Weights of a small GPT-style language model, trained from scratch on English Wikipedia: attention and MLP in parallel.
Each number is 500 + 25 x the weight over its row's rms, rounded and kept within 0 to 999. Layers, rows and columns count from 0. Numbers have three digits each. The size before them is the row's rms in percent of the matrix's.

# o: layer 3 attention output (transposed), 384x384, rms 0.0332, rows 37-89, columns 128-255
# v: layer 3 attention value, 384x384, rms 0.0328, rows 38-89, columns 128-255
o37 094:553479497488467487482501525477479481474495445508470506478500503504504566447503545512472497519466513502499483533490496488533513506465510479551493531480500559521479508484488542455476484496476494479482506563458497487487546483490545467452526482508509504460484518504532510504523489558505520500487546483500523512527547522524502520520491508525492476517499488553457487543514499502484472495472
v38 097:478509442535514498509504492536523491503503518473483530486458515516507497492472518476533479475489523476509463538510491462470506538549490477515470448500513500489480506487498504477517500497471488516497555497541473516504525500431508485489510486537505457454509465485486468537514515496508514488551497475498472527493492445471542497496496500514522482501511477481549489536498523516498447505543
o38 096:493499543447478511492525506483481523472496463528485501543491502526501539429482462491471539488463478475476513466489496523519533514506497516523493514518497521499475485475530514459472539480518524510475498509517516504494478501558492491503533469503458497533501535510532520504489500485520475516507483499506505508506513545481496534476507504471493470516537480499472475467538500517483507531495
v39 096:436488504496562467531446512482502491560489496504534462532491470534493492516503489501495512517499479502510475541573494468485505489536525512510489539487526486518519491479491483479457460507483478509518484434466471498473518479517506513524483451496482497508546505532560524489520482504471520538528519480501485526521492492485483473492510504538489497522496478449543511509468514537510499496500
o39 101:520501532550508529517534485488513450482552488495463531515477549509477500441476522494498482515462500490509536456484509476514512514496515521499484497514460555497485529464552483515494494440490482527517515503524505537501461514494527469487518536505483556464493487501496512463477488518491467500476486522480519506518537487509460519533493521540523499468467513500484516449532483490507505472480
v40 103:491453476522536509504484498482549511493507470520548525515512548532500507469481528511500537480450539483531527539475493459476491471465515518491465538472502517507497465553487474499467488500527483506516483495479510506467501482495530505498509527513487524515525484500523473476508471535509544505447492517455524498511537498541463472508514484485566494515488483475482531482531470469517516524516
o40 101:515478505494512554494505554502465510491492536524485482524496505472513465508522440477484509463488517501521515489489470468480536523512473465468498525519527497503491499509501487508504466518467515521512481465478545505559519461499532517494544502488473492478478498509508459491512545510490464520485480479536475488495459490500459524483499475538511515534485524497487520473483529536548530473485
v41 096:556517541522528519460507518457473509491507498528515459508542472535473491468469538494457511531496511512476500492483483540510479495492517491505500467519487493505486472460509499534466484475500462489529491496523516502506498480519503468538486524499520466487511523543518491527523511514485487473496506483525445493504503431503532449538519486458430524488506535495448478556509459520498474502511
o41 096:506465471477479485534523484493483493482491510495464532425511538499505533547498519499527519527476495491483500509497489484462507480544545428526552498510510485500487482481484520502533529547520512521481532556533492532507492470472528523524479515521503502534480504481479508552524516485496504498479539532489515487475541524543456527481468499458515453497539468479470461503477512455476485481498
v42 097:504496462504527447466507435515481503497504524503498444486483529509510499485523481500496515541519461470518511568504499530490505485530480483526540481527496484479485503549500495505526491520443528504492521472493526510507522508453524474531481517455556464486522502498511520488508483549473476491562527504508503492501486477486498537496500504537540487543549485510535512545486506491466473504501
o42 099:519477519467528467484498496514512512516496492505472496494508488478497490470496513526481535495504525490448499455527480558529478510463508515470506529530503478540514484502466495515489518494568450480500531477539476502483454514530446539506459486479477524492480507518552548519506507496532517471523503512487514460486512501467502462500513541476523511524479479493505525462498542509492512503508
v43 094:499468506508532504506509497484464507510495490496472519510545517543504489468490498500519541538502476513474503517526465493485479469539527489485498496575514538527501523496513503512501507499511470488500492497475495474500504444515503508481495442500511453465534503522525509475523479564518483541481485489510526480483494473495481535508500503486524499506501509497529507485538480480462487514495
o43 097:533517499529520511482492483496506435520547495509502495525473527482502474478490517497475487507480479511478510498503470484504509503457544537449475478500513494528486515468499469484479485496514482518502493506507493538525534494454482473527532505506456509492481474516447480510443541505485478470479493537470488522485515548505511515468519501498499500487477471520480550513498485515536506471493
v44 099:525485539513539480502498520509518491502512491584525463468479494512492475466445492495504498508533510482490542504514513538492504484547505507535543517559490480527507469493480516529483469516524475521481494474493506508517509475523467442547482501414441507507485487529553493523513505524541499516522522453458484490496469479517492458497497476513463515523525526495509485477500505505530502510539
o44 106:528518443503495479487497502474546526514528506512535523528501519508497522500489481514563497459477498480463494472479504498525486474480515528524508485455476489489524536474471488457480518480525484515469508528569474486521493480514468518479486472490521522453476526506489507550496505526473510512465545520521507488459516460501506444517496488502527488556478463526479489537502503488495517510514
v45 101:502488528502477468524481565512502511483503486479486522480483524479445512516520521514499520467483527523530452485515502445534495491428496542479444505497495486472475490489482519517492471517503544493544449508464515518476504561499511471470496499459508539520456469500476512486469489518457528515506475482462500492511512496517466458499487478520481511478486495489459508499479479554522497505463
o45 105:468549536466486509510484541449472512466485541503536509505523466541477528492480487481505488494513488507536510522515496461475487523549502464518516510539472505499491495528511500496468502489524509523521454467536530481467518498473533517548513546546477483497542529437501512436507501472484465501529495489540498504518490523554538516482511480488514483495507530456494507491469499501500515521477
v46 104:474511472496480542546496516511509493547461514493494537508467491503520517462483473526509526520473489473512523491482491515531512512507495506511476460516506478490503470519484506482489532487508533508509444502499514545477498466538504520467507515508489525526524507510509480512495490545530493505463476487461541474476477533491515539488468520510477481480507537454570480475488489488492489514496
o46 106:460516545533528481537522500556511475481528493494519538495519507446481484506477469468530507489469441511501487516544475475488496529543529495502477507507506457543522501500510500526522497500500504544492501498528491500513463452472469497549501512473482511540485499479492521507480501453556482498534476513527519486472512510505468508485530510524468502468507501462542502493545521518477535466514
v47 091:486477533489483549485502516477536499507533531463504502528505482508467483549506515501518496525503493469488506500472485493482519491522498466511516522484506487525459512504525494421477553502461510504469485468510481459496506511473501477533504517499487496515462522467497523486507549537536520480444498475491496512533486515530524513481496469516504496461461488458493520496500548479464499468490
o47 094:500508495514455507529495472502510509498511502501517549514490523475515504512498523493561486489517473483545499470492494508477498540449479525551445496483471515464505513519550478427515461548541526494519501499463459496478507514503511489498531520443527522519471466520525495539501491527458512515464455515465481443501487534521507525482492528524464493484489493552502484479541472452495536515485
v48 093:555460464513518469492500495487497516513490521567517466513553503467519517499514502512481493458537498494516502565497470468495538494516528480487472532472517488503538514470479485522505501522489514495511493468492514503496511487535510469528474494514505525541523463492502487439546452492500498462457486527539484520482508525509501519492492449472451517488491508468502530489537540526500506495534
o48 092:472480522525477505519484491521549481487535477549514516507461495483499488448500497507513465513501521455501515468487532528501484524488524485478514491506514496468465492473527549473490474491499506485493547521503495481498488468530526493517470495508453484472520474527530489502483493546510475509524492545485533502497536430535502490519515473517475507503497479470528500478484501470495482466522
v49 096:455565518529513487537491484485524497476532511479475462463516507481498487478524447484526482475466521505513485512514507490507500481444472481502517552485511501504471535476479461448531526519518548492499497483483515482460496490438509527503518504508524472464474525551522464508480492482482519515529523478525540525521510501495548507499455474507481541493512481498491492502499496499515476464488
o49 100:516479526449490528522487533484512499491475525472522488509492486499486518503530511510500534496521494460523517518511461492531499513451539477558527498496468510452504493517525539495482494473475452500491532508485480474475521492537497523450514508529498479494493498538540550507504505497479499508498482499509475514568527540478512489504537489515501490521490486534480471527494497500501510534464
v50 101:475528463531443537515515484486537500459541484476467519447493498511492495468509526506522476445463525545522484454459500506486492481473497475479481507500493489479517498436530525550534468508536505482514501529528496524510507476508482456478504499523510557511473486479497521488499497493506514496473505477520507488522504505504505504514491494521503472453513523484483459531498492474492501502542
o50 105:491497501508468517522498487501510511504489499517488521521520497493517533487502512485506508497513493515475494530525495493487516468485513462556502485523482517487469521507479499477457528486492505448513490486542519501461508461528506483539503511534525502449505503477477515498509453484493486480500484526534513501461525482514542521449456487486480511477525547468519475500515505495486506537448
v51 099:506544489526473547498503481515482485501489471517519547510537531563501496480457481494484480491441556514540484548519504480483483508503474510468451511485503516527471507517501490500555532485539477507503469500488499514514514484475469549457465517490510490512477464501496462510474503520534521501480508512526464472529535470493548520475526521503516519474533490501480497528540509489486512503521
o51 101:485481518479512460488496524470493515485480507495501489514489511494472520540500490471481529520498476438533550450453511468517507468525487452520514465506491509456539495525506507506510468486459541515558506479494450508553502542504523480541519525478533487471497521505512478557501526482505479514505460497480467527493513563470467460501445456502487480459517497500488471526481476510505530520489
v52 095:560464465465510493537534513477548498540458499516507497507501483507540500518453482516471481496522447538522513474482517485502509493498512510449449478512485531537496466492504467533551477537525511520500545459499517477493517460529525502487499483503512495505494486477533522511520535492507487513490484497464469528449479522484523500518462520503473530531480486552502525505504488520500519501522
o52 097:497478509508497515510499529499543532496498458519469504433493515508502496491506505513504505509520524480507493496471518472502522516503468496443517477508490516430512500504473524490516494486514494517519488496476442478548500530470477478477479499550493523496511505509485469522499481501520509491494501483490507477458510535506482407471542497522472459501501488445513449483498536478488482475515
v53 091:531533496522459514492536518510484493471521488496479514458541521497489496494468503471519471471516479551516530491500471531518481492498509518527463459498503512443499480492516515611498486465505510493497499498506499500514484501527447434463499501517525493531540497478539492559494503512535494457502516517491488451506509518505544503524508498498482466452503507468525456496501475499516501487520
o53 097:510524521466495487514495494516490515483492483474510509465517474496521490529491513508464490548485506532452495544524502514450482506503508479509537537503552495524524511519460494511505559473518505485475490476523498489484476533507488500521480509521515498459540529462496489507550498496522507518546512524574547522437541485486469481485451491477529523524522510496497508544523500538461516471511
v54 094:547521542497503553521510504500511488478487506482488522520457491457530486499487480502545543479504523503516479488507481470541475520501464526486502522518490458479500516480463500487504471526516441516484477522502511488489515490476494505481428508496500498520469510534513560497539483514507497515476512520546503530487499518475503504515503471482471541503499442515499512478480496500504511502497
o54 095:439524441517494521495506471503554497511513505520478510455490527524481539553518532482529512492449464480501481484515517484517515483465499456519556519525467522533578508477513506549464508492478495531495508542469468513543494512522485478475492498495480540504514498501466488498456511526504475481495518483472483535482519501561490464497495498472468507500533537482484466484524481508526466529494
v55 098:528511484481495521482498540491488482489516503503497508525487506439497514504460504488534464507523521477483483474462471512488508535527515541460508506488521527518550493484472503487464511506501465516516491446485544468519503490484520458515460478492497480471522514503511481516520543473500456481463542462497530513478440480522480537530508520508474496480507477469558451500536469484479496540521
o55 096:469519496521479509508535520488518470515459499528515541510510530522496519484511470487494483484475463469499442452541478523503519460493527487533473520461508547519536500533504520482504512500451525489521523534510476494558486495495471525485536497472468509503457497514476494522491491525496477465510453491494548496488554521500532496469550509473506480474530464504494496486528501498480508451465
v56 109:529520542462521513528502509464469512522465493485531509512473514560524484452502472485553455500516504492497517460498518523475483495535486505516551522544495476486494521509483500458482533519465527505469490508510491509523489490512512457512450492500526481469515513481539501513488485490525493545527525476480482470424496536524537468529449467508513577514518526511512486468425475510525507505507
o56 094:477505477508529492512526512481496438520525495464509495504525498462502480528491473475506525507450506493504481530546465452495509464480503518469505486500478463522522478482477526551523514533490488511483526565513466544544484479507456506501511497500517512538475481493468520526479498520488508491503506524497474510502493502494493480517492526526504498517512482504463505560492535496543502488488
v57 089:554458527512515470522549497496450491493484529454539510513494521483499517473496482475516499535540495535479465500493470523521521517517494512499532506554504513519438488532507476510511534496504521519487485506525525469493479488515500488443504462521500468493512552518469530488476485452481461513470519500505509487555486517510502500513488515544492484523514467516534483512503506482525486514483
o57 088:456503514502504516471506492516480463510528480510486507500509492477483467517543467471465493499480492496492494497458482522526476488450515509507469541497490499502505482539519524510492503490452513529498505526494506550552496503494484508463487484497508530507505471517544457492516498485504530497532532445499506463471493541505517484526546520453461531525542474470454507493483520477496490460474
v58 095:533504477478523499466490494444503495504476478518507478492489499475507490473524511477522509516506506509499507494504530444466505516520503492523507562492489489519452520490506476437482522553557447502476528485531507489525518526476506492503490474521520476493520495452589538524559485498483542487503526487531447532503470489465476499498498506494477551474518492509430499498462492492488505507504
o58 096:500465459532509533507513544480511521544508484542437523483507507494522523553509520508517503529488513505499490552460494517488534430466438505492513487478456500444498502473503538499473492501496501478542482551482499510515503509540524484500501512480519510474482487511483477499473509535459508497487502549475497459501505495571501436519529491505509490534482512511465503502507512491528489530529
v59 099:509482523500474447472507497492506499508526495528526456512508468467504518498562515428489467460528504486497508539485492471517531546501492471507505525469499519506479501463520496538514482530511507503508490461486515480520482537526504472539476499466502528505479514495467489474494476510502535460465533490491443535501488460528520477495482507500492517466496468495501504535488529519521518478507
o59 095:443469515494478511511504508461496533498531471518478513471526514497482531546492486522523498557496533519475531465491506526481472498516441446509488522545505517463497508520498471483508506496524493457469472516499475520492476532538510475494441489499532504479549462502532491511524488486480530509526474473520519437435476491527479500494457531481494517533520470507484544470497514465500505505499
v60 093:478507522488493498496488493523501481520538518499468519468479487463469500508494511501541450526542495522506496523502504532496510493515562502496527503483512475478523514486491514525527466495512533477528449498498491506477483457511483499471546496494502544470449512507497531547509525513491486491500499479560542521547448521481473533548492516491508491455530471510471522479520477512452494503482
o60 091:535496515514492534488537504505561476497448523511529487531499474524517495491510518510517514500569471459517497555537503517540498503499542513524544506467481500521520499480482479501458541503513493487523509465487515491466500498519486514468458527508513481474506521483528477485530539511512529471512516512496505545522540474485531527490524488479530469504508493509521471528492466492507504536482
v61 097:519488483554523506500543462477509492561502485521542526458528512468510507512468472537493543532487508510478479558552472453478486446522506480524503537503494472500500488492487500551495517535505510501499530492489500506463478418568489479500549514478504513512487479534488492501504459496458488481509468515499503503521531513449440537491507503507500523514471508460523498509499502465518497496508
o61 099:558470457474511480468504489520509500481540444493460498534497504529508511478496496476458500501536511490503535511483483498520518521489538508498494498464492460472455479497507506486462458448468498504525489495476531514468467475503519499479508498522530476416496495505455513505510481496496484493489496497482524546473512459517516466549537502494481507546505500489490501483510485522512481479532
v62 101:484493498513511421502489535550489512523573498523545542451468516517477506546485510470533485499484468494491485488526489483474492485534561511471531517488493517481526486500442490534523490503515493501509506457475497473510483485533530487485451487484478489534533472490490441487485508488469467514490511532458479501527494512516457466511467496495471500507483508488536486466514495462492519527492
o62 103:561531531486552499481476524423538508487498469493520487523532505481512508476481491499508466499500510524493514492461474571469511532490477509475472541516455471519494500511459478485480524466471517481555454457517495558521483509489476488505539538502528482448505523490507500506510499492504540516512471533523514527457496462491490469528515472513541506485507486472518486481493521502537491496567
v63 103:500496518501503490520486502443499528520471473541520432503512521483528512496497512508487502481503518469502506466490541518471484494521521483531515519542492469517488471480496501556540501563508496494511519522506500538488498424526493492489454508493543500475488491546543503453491460497526430507437479458494462526478519477485473478536507515493531520483479513515475499494484476515512538499506
o63 105:531480536498490517478524523477485495517530474528492521516495529558537527524469449499491510489475504513493511527492475411458518477530508481467508457508478514497497492488473484517495480489502455533473499506471525508515502456486478492533489501509502501481478472470451523563490504504505533468487518512491470485476511500527474483484515479495474475491473518517490504555535501518499505506459
v64 095:460512536478483499495458521533500502489485526543450497457493492513526496530538453489520533534463508469504468461514486483488516476473483489526517501462502527531568522480501509459522538471489525485479459483523498471504509477458516497485429488484530516486496514513509482536494484502522506479473483454505468518486478534450474480520455542504479490504508509466535516470478483529487514500502
o64 098:462511509467537520487482539498501484543536466448530525515488512494468464514478529507503486519527493505483511484499495486468512508513515518494439534510466474474515489497490523529469516434523471482511476469478491563510477473517519491489492539465509521481487512511500513502461541497506484503475468525484474456519477515536491503487529451476500519525484516520467500492537491500550514495519
v65 104:543484550498461523460563522480477492527533503530498443541495486511495486524525506468499528508494547444519532506510486470525474454530488489549542487472503510491539481509481508523486526487548509518500479509544541472518492454498478448521469496498500484467536509486468515549515505470501480543495510494457492480498514494496490496469507439473508551479491548495488478499474508436492519509548
o65 105:426510434506488477504518488505512471525494542469470537485483529503514469548504489487534489497444483491474485538541465488497502467471550464518457510502534522473502496500479534518490488557442541489481522552525443489505472478512481513501479481497512478473479522511474503518480472555503513506508521543484484494497520462522485517542489533482441522519534483488470488482488514480542488452494
v66 102:514481510497499501440483508507471512509548497513541486500434520472512524507531469450499488506529482488529537562494479496492493498526478489479531517496503504490537506444480492495473497517482472497514533479460521493527510522477522434526439484511520529482532477494476507484501496489476550523537497510494446516473489493511496500455503506543528517549519476510503489504487525423481475533501
o66 106:467476449491533530499522514499528474494489492494448496528516491478487492489513515527461472519471517511475451482508511492521470509470455481497518545510479482482453499507512508487500518456534517455482498497488488493554485512524525485542480467488451490512504499502567488491526497538462488487478505484515518494476508469517522498469505523483500514542521500449460507487477499487517480504489
v67 101:529471437490466466506465470476492477498479486511491497523508508530463502504544489502504523454452547526500492503483496501502494523526471451504499498502494494504523527492492508486512502484493474491508527513533526501479510450498512455506546470494519479501459502479502532499466526526522518521474512507584506498494523458513566490520536473508517487500511476540511501561440521494520504509489
o67 101:503495480450526477490532523493501554483480488520491536494435508498521505479453491508486507476494508519508514490490497509551509493506462516528503502488508481472512489506512508442504483509451534521517516423473479487490500474536520518541501501490500484501480501535485500549468473479524465504464504505437507500531526472483533493452524529510458487491526498504517479486506455449486463498496
v68 097:473512475530461464496509503519486486436513479438465520463557529509501509515479480462492430507489516528521468432524506486522498490460501507468450506492485501485491516461475507500520483467510490501513518528495490492494507473512484504527496512490536550471468511504483517475475503489506504486492453473539516457486480500514499506536505509494496438490483480493475492475480484489497469474502
o68 099:500573507490468545501496502519498512486495495521521471472496512518506525462518499519510464496523511545524493508531463492487529490469512507522523530507503548501476506509466475513509523484507474486465493456538509503484504551488504504507482525546501492522552536499475491522513494463490484517502479473495512546501538528491515473463458480462553525476499520512509534529487477499510511509455
v69 095:495462493517477460519531503523517515489524502535482491469525487503501489466505470515521525508472463453525528490478496472513473499508480484557493477460483487466499487530533501503516489522465546496495523496530503506512502483458516473529526537507527470498544499496451557533491435493510501478507492531520525472554510492498537513471460442517514505539562516524474504526490519478509499490532
o69 092:496487511448542475494465476487536533489478543484513487532502459510522423487499505523462497502520537495471510548496500524506474504461520529493505501501508440532501474502460534531524527515519470493484523485471483454474511480528482541498504458512512479497492519489537487467496521534545485494487523529510453499519489486484482517525509475503467493513477523520485464524464551558543485488530
v70 094:474471505530499536470458501494513500500537490542488520474464498491505500506503531469452464512482542450517521470509531496483490521498456493492512450508501518504497475506463489541506507483509467522500487501469522449529501520430479521523490480493496514503526528500523479493474507426490514495494467495547473465490503506477550485467519500538502477522431542522537462508483481462510468484490
o70 095:465497457508513485524544485513526504508468477445510460505498500518485515483516520502546514470434444542542491522445488489441485490477514423541483542469497525474523484481528476475526490522540527496484501488544499512491434491500493470486506487508487493478489537535479502572511513517469511485481499513539519520510520517528504479487503490477507529506504475527466489484521480525486484520498
v71 098:484533489504511529512493533497495501495453517468486464501516474508539495542486527522476505444429509506539493469523511497496486481440464503512443534482505472545499479463516474508534487514522501500483484499488483512513513495466477493519524480534500520540455464520529495488490456486511478514483472481495479483502465502469496523502500482503530500520481468462483515493466512522509506513499
o71 095:509532523504490507511486529522530546479526529501504457517506480523493513500503493516517494495511472468527504507500546465455514496527513521540552487487454560490498518481466502490528458479490509508493520507455527451509531488492540499520500540533453498477503533456464477489494536544476487474493520532474497497504491504534483492467490495513492471518461585499498476507491475538501495486492
v72 089:500559478538520478514463518530515500510518497523504492491531509498500496498439505483503452508509511526502499482485522527486498520490496514502489474499498483476435490539496471481474495520499534499467493488495526492509489476470528534520510544510510516519484496496538461536503508559480506474500472512492537537442514533477513479430470531496510470568522505495502469480421473500488488471524
o72 095:522472477431526469543496553479493597475452516497513470479536480494526508493527508520537557493531503491511480502543504520481511493506460450512545515470494515531522500493474536482503508494507494496488487509474489495503463492510480519487491473539510506494491496497511520522521500464509519513534492518542455526489500527503494475498483483505536522527475486515504548514486528512527515536531
v73 098:522463499541508487505473457564476487534528501487501525486470515498489510499546506487542528499518501482485479543541494487498521520515496477487474481449506524522574450454517527475505519481501539483490552516486486497498486512484492518509519529494547508511494487540468487440465502517525513519475475463507537423516462490506517532519500484521494479492525504467491531541550505471470508501496
o73 100:482500524510475499499493478502510480511496501548525520553492539500487525484505511459473530512532507511467529499437520501526469554513541506503474483537496452464510522488504448528478464517540471529505459466510523513474507494477525464527527477463514474510544496515515489483487485476508460496500466477502509507509507520478530506507489510488495470451496489502514573442530474515488486517483
v74 106:445493560547547491488544470515495505510504461509549479502505512518459512494455497499489532543497531469510511515518495480481478496501504509541559528553502482496510479479485521511471457478492486511527515504471469543484495483476512495513513532482510510470513491568516521470495564500483476473517471488495511528480505449515469485515500491554502512504520487545430512503514477504535505493501
o74 108:535472478516475503468495502439462456478511523526454504516489511538470515509508504491506494480510508507486487545541483445528516437525504472486503481527523525505482499466491434517484472521494446498467519504500539439491531522526502499494534443522515480481489564491478507499478485518478480463457513490462493507541500522485513508500485498499544496498528495511520477503483506494477501534468
v75 093:495497546521497510515506492489523478498479509515469476523487504518507486540554513547531556485469527458486503520512525482479509504512524464524516482444508462506479562486507480528542541511504531497525535506550495490522479535509495492503482534548484525472464473502496528517493500521487524507510496498572487505538511464496524518518464450495517520475511508508471546473470514502487477487510
o75 099:510493459451476507516469471485513542489559494504469489490459482512521473510494517474525523489549507512529493527533532504492521546470538484550503473532491462477451459465512506524426523504553521524511481478462502508463489492557540509481492507527509507490511476505486482510493527516501521531490495546467472489527510503513489517513423483474502501521511533519467467502503482509546486529544
v76 100:489458485464494477558459537536533498519505473523505508500493517465450516513492510494496465476455495534510486550517489454531498494486505534491470537453486489521497516496471481555529517535525467494504488512491477472493489528517530498497496503499511569491445490507514483445493493505507488538466460551507517517464509476542474483523522519494501466530504501514525494481483484463487512517498
o76 092:487549499495498518496508531491527527435508477525519484484490478536499531505460465518531466494490532513517530462501490503497528525561522468509484477512521501514484449492494537493481467490468529523507482436464540516491511483470550513540470519504481493520506476478470481460527496538535471502495479506510536510528469508521493527479501472489506498464479509447508498508482508530545479506509
v77 099:538526528529500539497507495478514508502485505519481493530504480466477516531506520518485519526458517512535525541528533523519482545506495489476502493518519522500513470540516493522501571477513451518489482492474490489502501565488476496531487468465511485539482485498533483493501482501486543494473503447461520486520522488460478513446525494486515512501522543441543497514449510469481499498508
o77 102:475493495505479441481521486495540526515501526500487511525511535515485530549477480457518515465497492425495521500454503483513488459518484446514494505471514487490477494500492501521536466579492508531533490506495440498511468457436498498481513537474509519495494491502457493517498522484499505497530504502492489483452491526498508526498476464480520496555484483553500549477514487494450518509525
v78 103:509550491516503493485475517465522516551494527511487480515489471534485499498547538500507534442503490507511546525513540475476493543493461473518462452526496480456499508470527520527456457542473490481506501547534522500519522483503470478532516487505474538502484493460521481505501464508479544510531508455511516514500487466494508513484527483512500527503534514479482507477516490529539527498503
o78 107:476484505519513511491507474528546545512525521534534520494511484501509498498442494513480536509503521468483492501475555528507487470577490524509560495520467532484501540515508480500488535502560492483496496444547517481488509469501484497559470502487514476469520497503453515496478471505490485485475494515514488510483554469512483496491477518537509484499501512485517517521488489473498526494487
v79 100:511489481493527573511502517472483500512487493517491528504490501489537494474477491498542444490479497495457490490464443552506495512493500496532503559486491496471504531540509500489483517507482469502463479465501502469493479499496515516548506466501528526503501567527529553519501504496508514493480500505527521468509544531489544543486475495521519501511507498494516508496485499525490500509520
o79 102:507511471500491480513555498484507496517528491487478482482522500436512455540522511531539504506510494487509481490523502521481478474445511493513512510453539489540534488520496515471556531530451466514459537533453483514524515451531532501444486512490541438505478456539487488526510540524514471490513534493517486496460480456476466529505518474465520499516478552568485507515530531518501526516491
v80 097:514516487473456568509487474512493511477488525481491531515579473500537499529476502517481537509504484532503491467463480497559520504453496510501469501467484511474465494560535482530527501516499489487516464493521491482516494528530513492472495545556484514547470521484497521530495434528516498494453502558501495487537495544484575522463500507495527514516529457508484502503509515495494501486460
o80 086:484493507465549436537438494519491545519509505501486485472509462487508473563510514534468507514497510518499514526502529496457475538526482471476518494523576492492551468502430527509509499481519530509490492498445497501481502519488485541474459512505540482492497481512530507482480518510535504504535525501523491477529485472513473466498456486507499531539502495500496502554497539512510509489568
v81 097:555539493507445541494506530487523506472503501504511479540496519467534484483517489481513508476503532544539488460458515467553503489480484517473516459508510506479468514489551503442519511476531539490496492503517513512477480509459460520467473506534455505520487501468478463480512488489546504505509508462516499482476509566466551470493465511505451481518461511462513480502480493502494509496510
o81 101:466522468467497491528470495533478500503467536460539522495518446465512517522527487502530527533503510487484465503511510531482501472475518501533498509486482512504502536514451491529500487527463513488497464548536449482541498481528515463509550492502488526496511515503563533498480492506467523519550532510503493518497471502523532508510467489484458513527508494499460501492535493479455493487487
v82 099:543474470505496536503516487524524494478497485507496518517500504512501495477510498512495520460507543465476456545493477527478488498514488504482527559509506479490486445543483504458496473517546447525482507559515460486480494497481494509520558477483508451481505482484553521535500500541506462532498521469545542473482471530490512502503504510494505524465463481497509498493476468499507519489496
o82 098:518508475479481462479514505498474546510487535539490500469509519488524524526487467486502548483469449474499513498498451487522522480499503463541484506503515529528532527498546473511495491519436487534468514527479493495495481456490497494454518500481481501521469491491456510536474493474490512508506509493481496523512513510479504486515520547486499531506486500531528518500551482497495499509467
v83 099:478493501445513506475482500495486497536476519474513464526532502521508498499517496476501505505502509519503528466531542523477537465465522503500484487492497526508468507495497505479486543488451531482508512511502462510483492507514495552472511481495495492515461489473523507482501479515481532538528491445477490486549493496471461442535467485508488514461493484524462560499455517514495508495467
o83 097:502508535528523514495486509532464456541531509488504517490478511474509476507521496511480480497501490504522493542499530488502502528489478574499514495513432484464504516482531496512516483485520467505506481505501517508451521504474507484506459542502523522523546466492521461475497514506441532511499537486491485472514474468513533517519490525516513497500485503522518513509500495462484505509508
v84 101:514470487488492482502469501516526493525466516486488532485458474520523517487500473483515522474608477526468505503512517509508502516492516530519511556500500457521519516482514520449531510496484498482502518499533469553493483489549504529486488534478449533491533507451523438516529541549498525507472508511420500494456447538515499514525498502491493502501493484519500503503465476546539512482497
o84 099:519532543534449552489512500511473471483530497547510501513499497486516476496501478519491475504522519473480510445547505472547512498557516546494459459511510478524459511499524475502455493502524508540481457501483490501456524492472474481515529492471511500528502484479501518471515486482531469514520495498535510501542511483490459482510512492537533477442476504493542519495482496479473493519479
v85 097:497475465480526532509496524524491502514518524521529543508440503541495506475485508551535496531529489489490494530481533541470504465514471527484478485485502509503529478535475484436482504506472524508498498496477495516492508545508517557466513497505461483539523518490513477508489530505470542530500480503474518478481544587527495491487466485515524498499460511517565500478494486518489493493451
o85 093:517502510520490498527489516540509448520433515497488469504504482481496448494478494464523539465500478507536476501518502519510508530492518544470476479476481422531524496521552519524529521544507507535528508510506474503517500472455503498483544522491481476566458497470509494472508508496507487501484524493511464519530452510452519524556525499545473488493501501491503478508515517521485487510497
v86 094:512516517501535543441555534519516493490482514516518501504463546516488514465453510506487523507503480509571568450504515462466510520485537506511510517519489507483537498497510519459516473493511481489497525494463501500512499520505493485515415558499516527508522464502468511506497544477462504504501543466474476507496481482551436496545522443535524504507492473474477532467472505505495509497491
o86 095:457531502547497519529510510491519435520498515533475525552499521477516502507510474468518507485535537515495464508536514459494490504506481539488548498499456490504488532483470482542491526476489553517500515489529492495508509508513507515520508520464519502501473495484494425468489475529490453470479464517487498510481515465471500510508494507487542451509493499492509456493478490483517493499510
v87 097:454480495509490505489529496477488505481562503554497481456566531491463509449493522483522472548488484506525509542520544498453509492489501506511515471491499540510517493441518522510505482532488519491483499467490464466481506459483523496497499499504532435475498493530543483514547500492499490496554505505510491504502530562481485475504524482518469488515528524517535495532498483461495501504498
o87 101:519492483454525489522483510506480489518443496467503492512451491530520506495482505497480481511456525522506488513491446527501517526507526536502523468494502443512437498469473514508502551495456497510493527508518513503494488436492498506471503465491505510531459534468528470508511490503529554503446490547514501517515501501491531537487482495471499480549512454491447491498501493510508492468517
v88 089:524507480527524488485520487493527480500531537467538522489503592489473509551484452507502517508485491507505509532496511433494496528474501507509496488475497506482520552467475480474489534481469508495501527532470480503503512526489467525560521520518457519479482496458490491486481524519490560495495519517503474488561483492501487530498456493527514482468478491478482545470524485537502499513520
o88 090:496549508533497545478500526508489515476510505516507468488498462474505472496548527463499461482530480513538511517497529537532499506473476486552532533514460457465474532478523504507484497509533483476502507481489516469483478479525542511488504544457521490492509511523519473499543528508450460552501489514509461477506499490518519500520499504475498487543495463506519482462476511492492518501499
v89 097:528466525510477485480459506538492496487495501480511470486493457506465484453502496437453480448545509498495454534494500497532500482491511520508486491499485492510526439466532495518548493465492522518509542492543503501494499525473481482488482502467494504503490520494497504455519514469507503520536533476470509494519460506478518493522503494535522516481493501535467493503486483529478498514456
o89 098:480455517487477498461448466498520495465492516469531529500480504508489513502502484510512505524487452466455529506489493487543503501530513500483495492549485526474472489525476495473481508493535457513519491510511489490469516540498499514496483515547490522522551535513501493503520475504484504528493492473549519497507530533517500492495490514503493479515509509480491466503494520453475472507444